Each number is 500 + 40 x the weight over the matrix's rms, rounded and kept within 0 to 999. Layers, rows and columns count from 0. Numbers have three digits each.

# gate: layer 3 MLP gate, 1152x192, rms 0.0655, rows 1057-1087, columns 128-191
# up: layer 3 MLP up, 1152x192, rms 0.0649, rows 1057-1087, columns 128-191
# down: layer 3 MLP down (transposed), 1152x192, rms 0.0625, rows 1057-1087, columns 128-191
gate1057:454575475522509477507500567540547542493499512466476448517506445479475512545443530532455518527538443485492533462479473515582505493487471472581472502533495501503412528461497481483516511415500549
up1057:488530557464509511435418456440503462501456477435525496519513451525492579489512449490494474486488484456580519515490494458500494452479479468480474516545498491467505454505488520441556512431529553
down1057:495451501437526542498500515528520481434553510504495546515496535541507477511516488502445522483442475467521447504541463443425494545514441517509498517495510522435511497566512563488452532480506510
gate1058:571513458480563540511484504455527541483497524465551532499488430520524501510464520452569492503414442428520520398494529540457540484527473462515480561507471503562457553496467546522563490443431545
up1058:456484546483509500509566484483568501509510463485435565429482512542431492424485444512432544493540478579495479536555486526520565471460502486504590492447522449516472547588451412374489496517529486
down1058:519521512479477549411507451507570496520521507497521518511502572563457512566498541538554492455518434504519471469510485571522502444460519507507554441479481630555524526574511532382556511393506492
gate1059:571555520498493461525541500572467496442528443437485515544429560393582448478522529499523521612473527522462465508596554475421416524602449491509520444530523502515470490491561474547463531462438476
up1059:534560472513492466478592507541483533461492469466540502503467567432557435465501528483527497582468481576478497525532543449399425504564448455484516442511474543489499442513561459551473507484439438
down1059:515525468495505443515459550469493505421520489554516476499464560520534528532435509413588515518495357498546601523540528458502560501476461510492485504454479669534472549505521516514526473452513460
gate1060:491499535513466474558473564555499446510496506515456513516551525504494483563476514540497486518481523473483468486484494474512458495467564472461468463543497527552507511515514495536532501468441531
up1060:475477479510494524520484498488556479530527495506525450485473494498516507533532517513516505488515463539467511520560474537550514534505502506494471452484551481488454544446575539536442435459561563
down1060:566506581474526477494547481473504481581460437512526468465460507509523438479461545509551472530537525474495542507458518455422478460494461515513566513468533416482531468477550478565456514552434480
gate1061:553404529524553591567571484511552498535510420474584437449512525447521491527556478574518382598503630469509537456482586500505463481541455489480465533513557445490435479451509496534571516545492445
up1061:458549519538431443486477480501515454447455566477452575510503510534503484420474495450506545467489454534533373548533491563476470515504505543480545537500493502446585585597486527530447391511507569
down1061:504420548514539530521563367579492460492498439474472449478509539491432480485583493566428469496535544543533446501521486519583468494481465509451579566577483434386520559506494540575543503537563456
gate1062:517510518481479462542469493525520536516562462515563486562522527419494465519516502487457509478529528483523507490467487543529466482532510569477519515526474497528472515484485469476498476490527494
up1062:527512489546473478533492550489480501520581506488494502568538501491459475513462558505513453464530537521501466482440469480526500488535523546465466513484512509514496467501484527528546486437482599
down1062:509490502447504550471483503498497481491546476511517470494431504532517451557487483458525489537482514467487516502547497478479537507492509512487527520441505549523542498531527575502491510506492518
gate1063:470493509443552478574515536586481539483499443420529526445477441494566524464426500471509520531561489528526522532517589475555517484551475531566547496550516450511418482516460394427541492513509569
up1063:472497416568550516442491508515479573509444466487538480455493540488589499477430396514513486454481491462550472530497465504524453491526474503532544513551543525477494479502505493504522465544483516
down1063:468477440517524506497455451488518486491507527450444487511509557429457462544473485505508461501495558497492467442438569369497480497469494518495414478504573481490550442450505480515507496593497451
gate1064:542410532437545553490535501637564453518515507496451487471535525442543430575476521467541463583455478525597483423492501458488505585471492485500423469568549454518480484531506533525497509492469430
up1064:432576495598467444547466494392436522480476501487528532549524520534481538423506469569443485398492533478444429565515495497501464435510519495553507551456466478464499488475553484515483455542538600
down1064:447513502558475477499463445525538513519472474496463517527451477510450492479541466561472489563551525525488458557531538518474499475535456460492497531492455306460449505443501415537596418493557535
gate1065:493637423531563472535515481468483477557470536493514551490515500452479478528522479523553454497445511532474348542476450503460461392478540602503480456612485529433520512466539502474538556442514527
up1065:528479470552483569517520475507468579534556486518476545452558502562425538504497483467571470525544578474460462536568487541544556400427512485427482510533467499504502572482495569493493535541541499
down1065:504500460486500488528551548466562502555469496506535439510447548580479475558480495512455465508478489450466474538416519520523462535582495502476543495473515492565466461544583526507510522486560449
gate1066:459520460436509430467494483491520546533501469494474530566492498470533493505533508467512482518488510523494459454484500499520486476458511492566511524456533494502543458521454477522497532449559502
up1066:507526502522534537515538524457444570496433484483504535541512550459546483508548452511456502510530489508513499511478552457487457475478472482499542489498439528484473515436566509449495491535504546
down1066:478554561512529513495498496525458486474471497496489534494507491510523506499530481476487489499506477468472466496459464467478455527521550520545535504534547460507492527508527503478548438493497490
gate1067:570398529473496548568480493515586544536519472504506450519499514425464490507543429543504459549509566445460532466524541544540571481519472487486544480415537531482537449502492459433520505451463492
up1067:511488473517564517525496458491557494523480468543492466612483510455480487467517446551489492569490495507482480455460509484481547493477490490534482404459495520543462445436486471512498530497554472
down1067:538535479487505472487522538438473546492516517487510562569515515500523548449448500365522546516417488462535508502460486442422423533462515479484450532488566391489474465525502493523441510517475501
gate1068:486495511535510486509481444492527564492519488502475519553536525494503459548524539576518529512414498458458485495563534509533461499496499445494507494503478477498494496506571513546472514527486539
up1068:480474569464485535474517467478403533517513496482479439486452534458451518510499575512542478536558419501474539469500486490468553510561492574528468458465558519490513514512463512503508506534455481
down1068:461504491450389431510579454523525500474473556496479487430529480507527489482498510484487487491517452502456540481459507519438473520551457589546483528438537501502492521528488524422430589479506508
gate1069:434463474466452542620513543523497494481581479538488507476497505486520564521514545563503549478498531523541577379488537582559479477563544448547452578435507547616513495515429518562467515444512528
up1069:492493466516547566509385403535490487546455437471491496424441547448467541457475476505487492536538469511474474445521558577467422523516477495501561501463579481461449476454484461532511456526494478
down1069:463517491490404552528523503471540469471511433480546546408515444598510526522610539583562485481497523528445570528571465445557486500541590517503487515481467494607494469516473544489461548458490560
gate1070:463526520526522488462524490488488434543559516513505494440456523456446494457478502498466467515502507541498529562541478546492418543544518464481580519477491518452461536523501508505518512543453517
up1070:519499474503504480505465448529504475499477499463517436496497540523547499538529489483490494553512536502518507444442498513499531483506442615537474517518509501484511496445483517518503472500461515
down1070:464496500544473492488508484493512488476489459492481526450503527565465523524506497560535484498446482550541540481532479498464529511514489523503476521500489402456520503461488486423524551528565520
gate1071:526468508436523477494499458448496518496508488482497464498533523484484526538505523443507464491489503491492519467529564457519517527490528455443575452515500491521543510466501469459530556517506487
up1071:528498475576504504507523483482460426481458525551499495510450468514500497533501503548528506536510547532514544465512488549573525524455507534483517511486556556459497511526420461546463520517458467
down1071:492529498452479528468518542486469506549522465532454501506495452479543429500505471515535492473555462437460505445464521500580559510558484544470458507477569442492462488517531491523481540414537537
gate1072:481515481502516504501513509509520551526482487464507506471496439494531481498539488511477498486479506509509433534521505532539509488507553514499447529544483509477440489481527528499504497524496480
up1072:497470541498497487525506520507481498554500504493482513490494411502503493478504481528471499471481499442513499511483475475488501548527500506494474474490493495523464505472535511503499530476507533
down1072:501495489498510483499514511514528511503529519496509472487501481494454539477471477512519484463465495515452502487516491525482468510483494470491461442452510514454508513518488466469483489537487483
gate1073:524511556502464493500449513450517472503429494442568529558466511568488507574516472555502481426531497455476509460524510461495477446532505507555479531568487464533487498513491514503471521484488512
up1073:523472525478522479533494435533555499533508477424534485495494479477516590476485517494503417498506563530527502510561551499502476477442481537455472453513500521368532546471387516469502474475473463
down1073:449559552489467515536529480510471523488537515485443466514508529581509497495517515479511451448502511480484491495510530496519521482420499519523521478483446535497549507512514457495483548517477503
gate1074:518455465500541529477536563428473483468394514525493571471485571512530530460550444491509536553417431560493478405526555471465472577450505538498587482490441484480402484429540494458454499511466531
up1074:425511487490484516480475479604519527495519515535426452542513486477417404572507520454457508519485473476578472555412392516545555459491531450493493561558517519558532519532470512625588558483518534
down1074:475466493495502504491530486546525480457519576512359460495540495499413460496482433481500501486484432494526469574504463515500563479502518475522494531511536345515515524541483433528462558426468537
gate1075:476522529545472510552532496510522587586510480458528497501524496486539553526455486520481534496472515485447443483549514409527420482453521460532452515522467468440516523414499480450536446501499570
up1075:466533423540492505465536456478454556500502500485480503521454488449532537550513497544524488482445479518536472468474542590516464553456501479503478501534466515577509479447512560484525516548467528
down1075:533471397481543472464490444439463511498485456538543534565461574429478544518476547522441510514495528495500483471424528490420506495541444482500489487493479628460474430462487522548524554482461456
gate1076:587483516571491499477485493562581495421531536444448479449530460488447434466505471482558499492464475474455506474459437492457571492569511471439449440565558490603503546583514487524521548451518453
up1076:570542508519504494483456493449491429425519523456477507488514445551448526414496493471558562423517564494499546447496491389437482551573474452443490426518499535538520489499482550539515557485548425
down1076:501500439432457521532440514500456555509435454514570472464500462525480563547462465546460514473547511497533500517590551394479526483469488519469479460436449554463497455460457512494469498559539460
gate1077:491525466519515561508513424505530493496477474467502522532539515459464516476476516539522453570468529483545452486526502497500457436520546560493559458460508524444442504461509454527449458543464502
up1077:485552510481503476499510419473487490495535534498449460508524503457503552516537558463472493467507515475429486500476498518541516486472488519536559474487457508446482542490480444460511489452497497
down1077:495447460523419493488464547558479512510531540435462574418574497438509476479522492482478500494487474531544532491465505517494481527570480493504488507482523420453486516505493481489519421464543483
gate1078:446504435453488459539459470529538512516487439495523495461476446514527563506476442514438474548462542485524529435514490522420493507507509488475511441535483505433507524470523538412546465518493417
up1078:515465539537503509502575572481489461453580596447455530533494514502435392502485535477544514500473507497493464556504487540526524500473463504503555530421571570549539503598470431568449537461487571
down1078:489549506505520561506467533510486473505438506527512489492528465548488450488580572464579527531503595498548488489535467537558523486444464501571563474501452416477513527500492508521513497479523490
gate1079:494461525538513506528482536520556542481561460567508497513483458487476515466410515533491548515511507541578473473473481530567488469547530474524536481514547529477497519544469530539489557411507490
up1079:508504533518521484559522504518552576495619467543540532493538510497496480423412537516519463527550556520561492502494509545585511455538493502490501507531530494536455521542407524505533513449500530
down1079:480487454480486490507437511524485499531479568518507408464537508494500503549480541480498528497477582478483510525478521478477484469505505445551462493432488515530510476500519484476504460544517475
gate1080:421451516533470511477492555500475479510483519522589522482562478524566522494497539478422436466491500527529475571445472505526552462544527507526505550530427476492570495500533448467551446495486521
up1080:464462517500549515513432449586526519479504535428500508496471477459488553436547496495522557588505491556486510618532529623536452608456420538525453519449567532554477531526482472479484489480429559
down1080:440473620551483483518560458582540503504507438484399520429503551434503508481564606600456477510553448519538435588538557496488541491610455550468506488409502574498497491526502481558531524411495536
gate1081:540483497430499528519567569520438429505472462466520495457530556509495519527510446490497513505558470508502556496529531520437373516512541578509561581447456467482531579509448528495467522492451478
up1081:555546458494521531516545507546439479548493508523493518496504544477514578497524493458520475497550465533465552505477488527448438495458569612476524541496402531563457531465465482423498524549472473
down1081:453528490511497386488540531546491480527478482527468489469546499475553492511535480510522504526473468453477511516459488478493501445474459470464522538531518564499463493530562502457486522483537552
gate1082:546491580531519488495476517572560524471482500507486491531531484495496527513450475525513487520452483498524524545471523479434429525547533409541425417493546490474428433558601458462544461569543435
up1082:427441496502494449558489506462525441428525482530466434463496554521466499527471483477507510427527478450492540537463455454434388592532417479541486557545535449540558445529454575468582556521524443
down1082:428530543569472593419528510518497535491503507491385555398525499382515501499628494494480472521463442565463518496492457528461496555530475533520505520511589554492454494533505437458503422524519469
gate1083:493482486518464504461569485474484463473494467535421527456489525533503476472560484494595523470463510454467403539590498466543482536461484430530469580557421502519464538474517492560576563473447531
up1083:516534472543543480497524511523544545492524467504543516499476447504501435537576566518494456621468571506499405500534588519530520560436478508525491463498481500487441523476503487610488468579506534
down1083:458448496550481510514537624510516526437593465510482561439512473443475502430521542464428510526504444479444432557515552513508384445577411488461516533503542597463509429466561475575477509519481450
gate1084:523476505572528367511538508588520497448544521541571457513474408487524456458508459546514522550482529475595467506494553442507474573515528484518453459599510527441509465463515446476546536486469395
up1084:544526503545512407438501483520548502486530539560596466565480451541502440499490481538505512528493571496563505493477530413516466575507560520465426435568499578465508468473546462462482562467508407
down1084:521570518464517541444446518524506491488513525545555485548532576548487534506505503500554501461489549488535529489459508456440512517460507504487481448487440770501487490517533533509447543512522557
gate1085:483474542515460478547523577442458486478462487506528546514531554529514509524537487519497524498500505489481485460517489477509485501482573445512481519469493512572501505568501514489465530554472490
up1085:461609470472550455424437530534413539589477548479523522583526531500519500472523535502419532516482449434537525445469526526544467510553463521526576545423457498520533484509470465446496428485438504
down1085:534554486522501496475458567487543433493478510463530538517467483537499489522486433463491508479495428443502531453558424519491471502534570529445531483555481433559466520508530502497429498421537500
gate1086:469484590486417497510559593554565557505454464420465441461565403561480487543508500557525543505435510542565398473547412516516545552501502484445460482524502507483493466553527475519480518498518469
up1086:489493579452479465503452503461523547543442539472451424557490416492507584478502467503448517457421435497533490540519550482516446415517475478503520551459433514473464548490487543547439444442431528
down1086:541475569577469493520443423501473584511468485471461486543423482494588527437395449518575445416505482446503509434490462525544447493531493537461508459523540573491514475422439494445493610522478457
gate1087:539413550432535493493453471464516500503537575531453462491531490522509473473466536528523502490465459485514527567486517521473503509449448439538470467469492507443529486480513532486538489490512508
up1087:502515532511484537595494548541542503502508528513472443472501457520454502558520417507429555567462508531438516483522453496459500540527478472500538514478565493465540500554477475495495462467539481
down1087:521488507474506454457505468469482462493558441439528483479494514491432501572488460517514525454493481499487454452521473458484476483505479503543476497463463511514482475466513498493505570548508415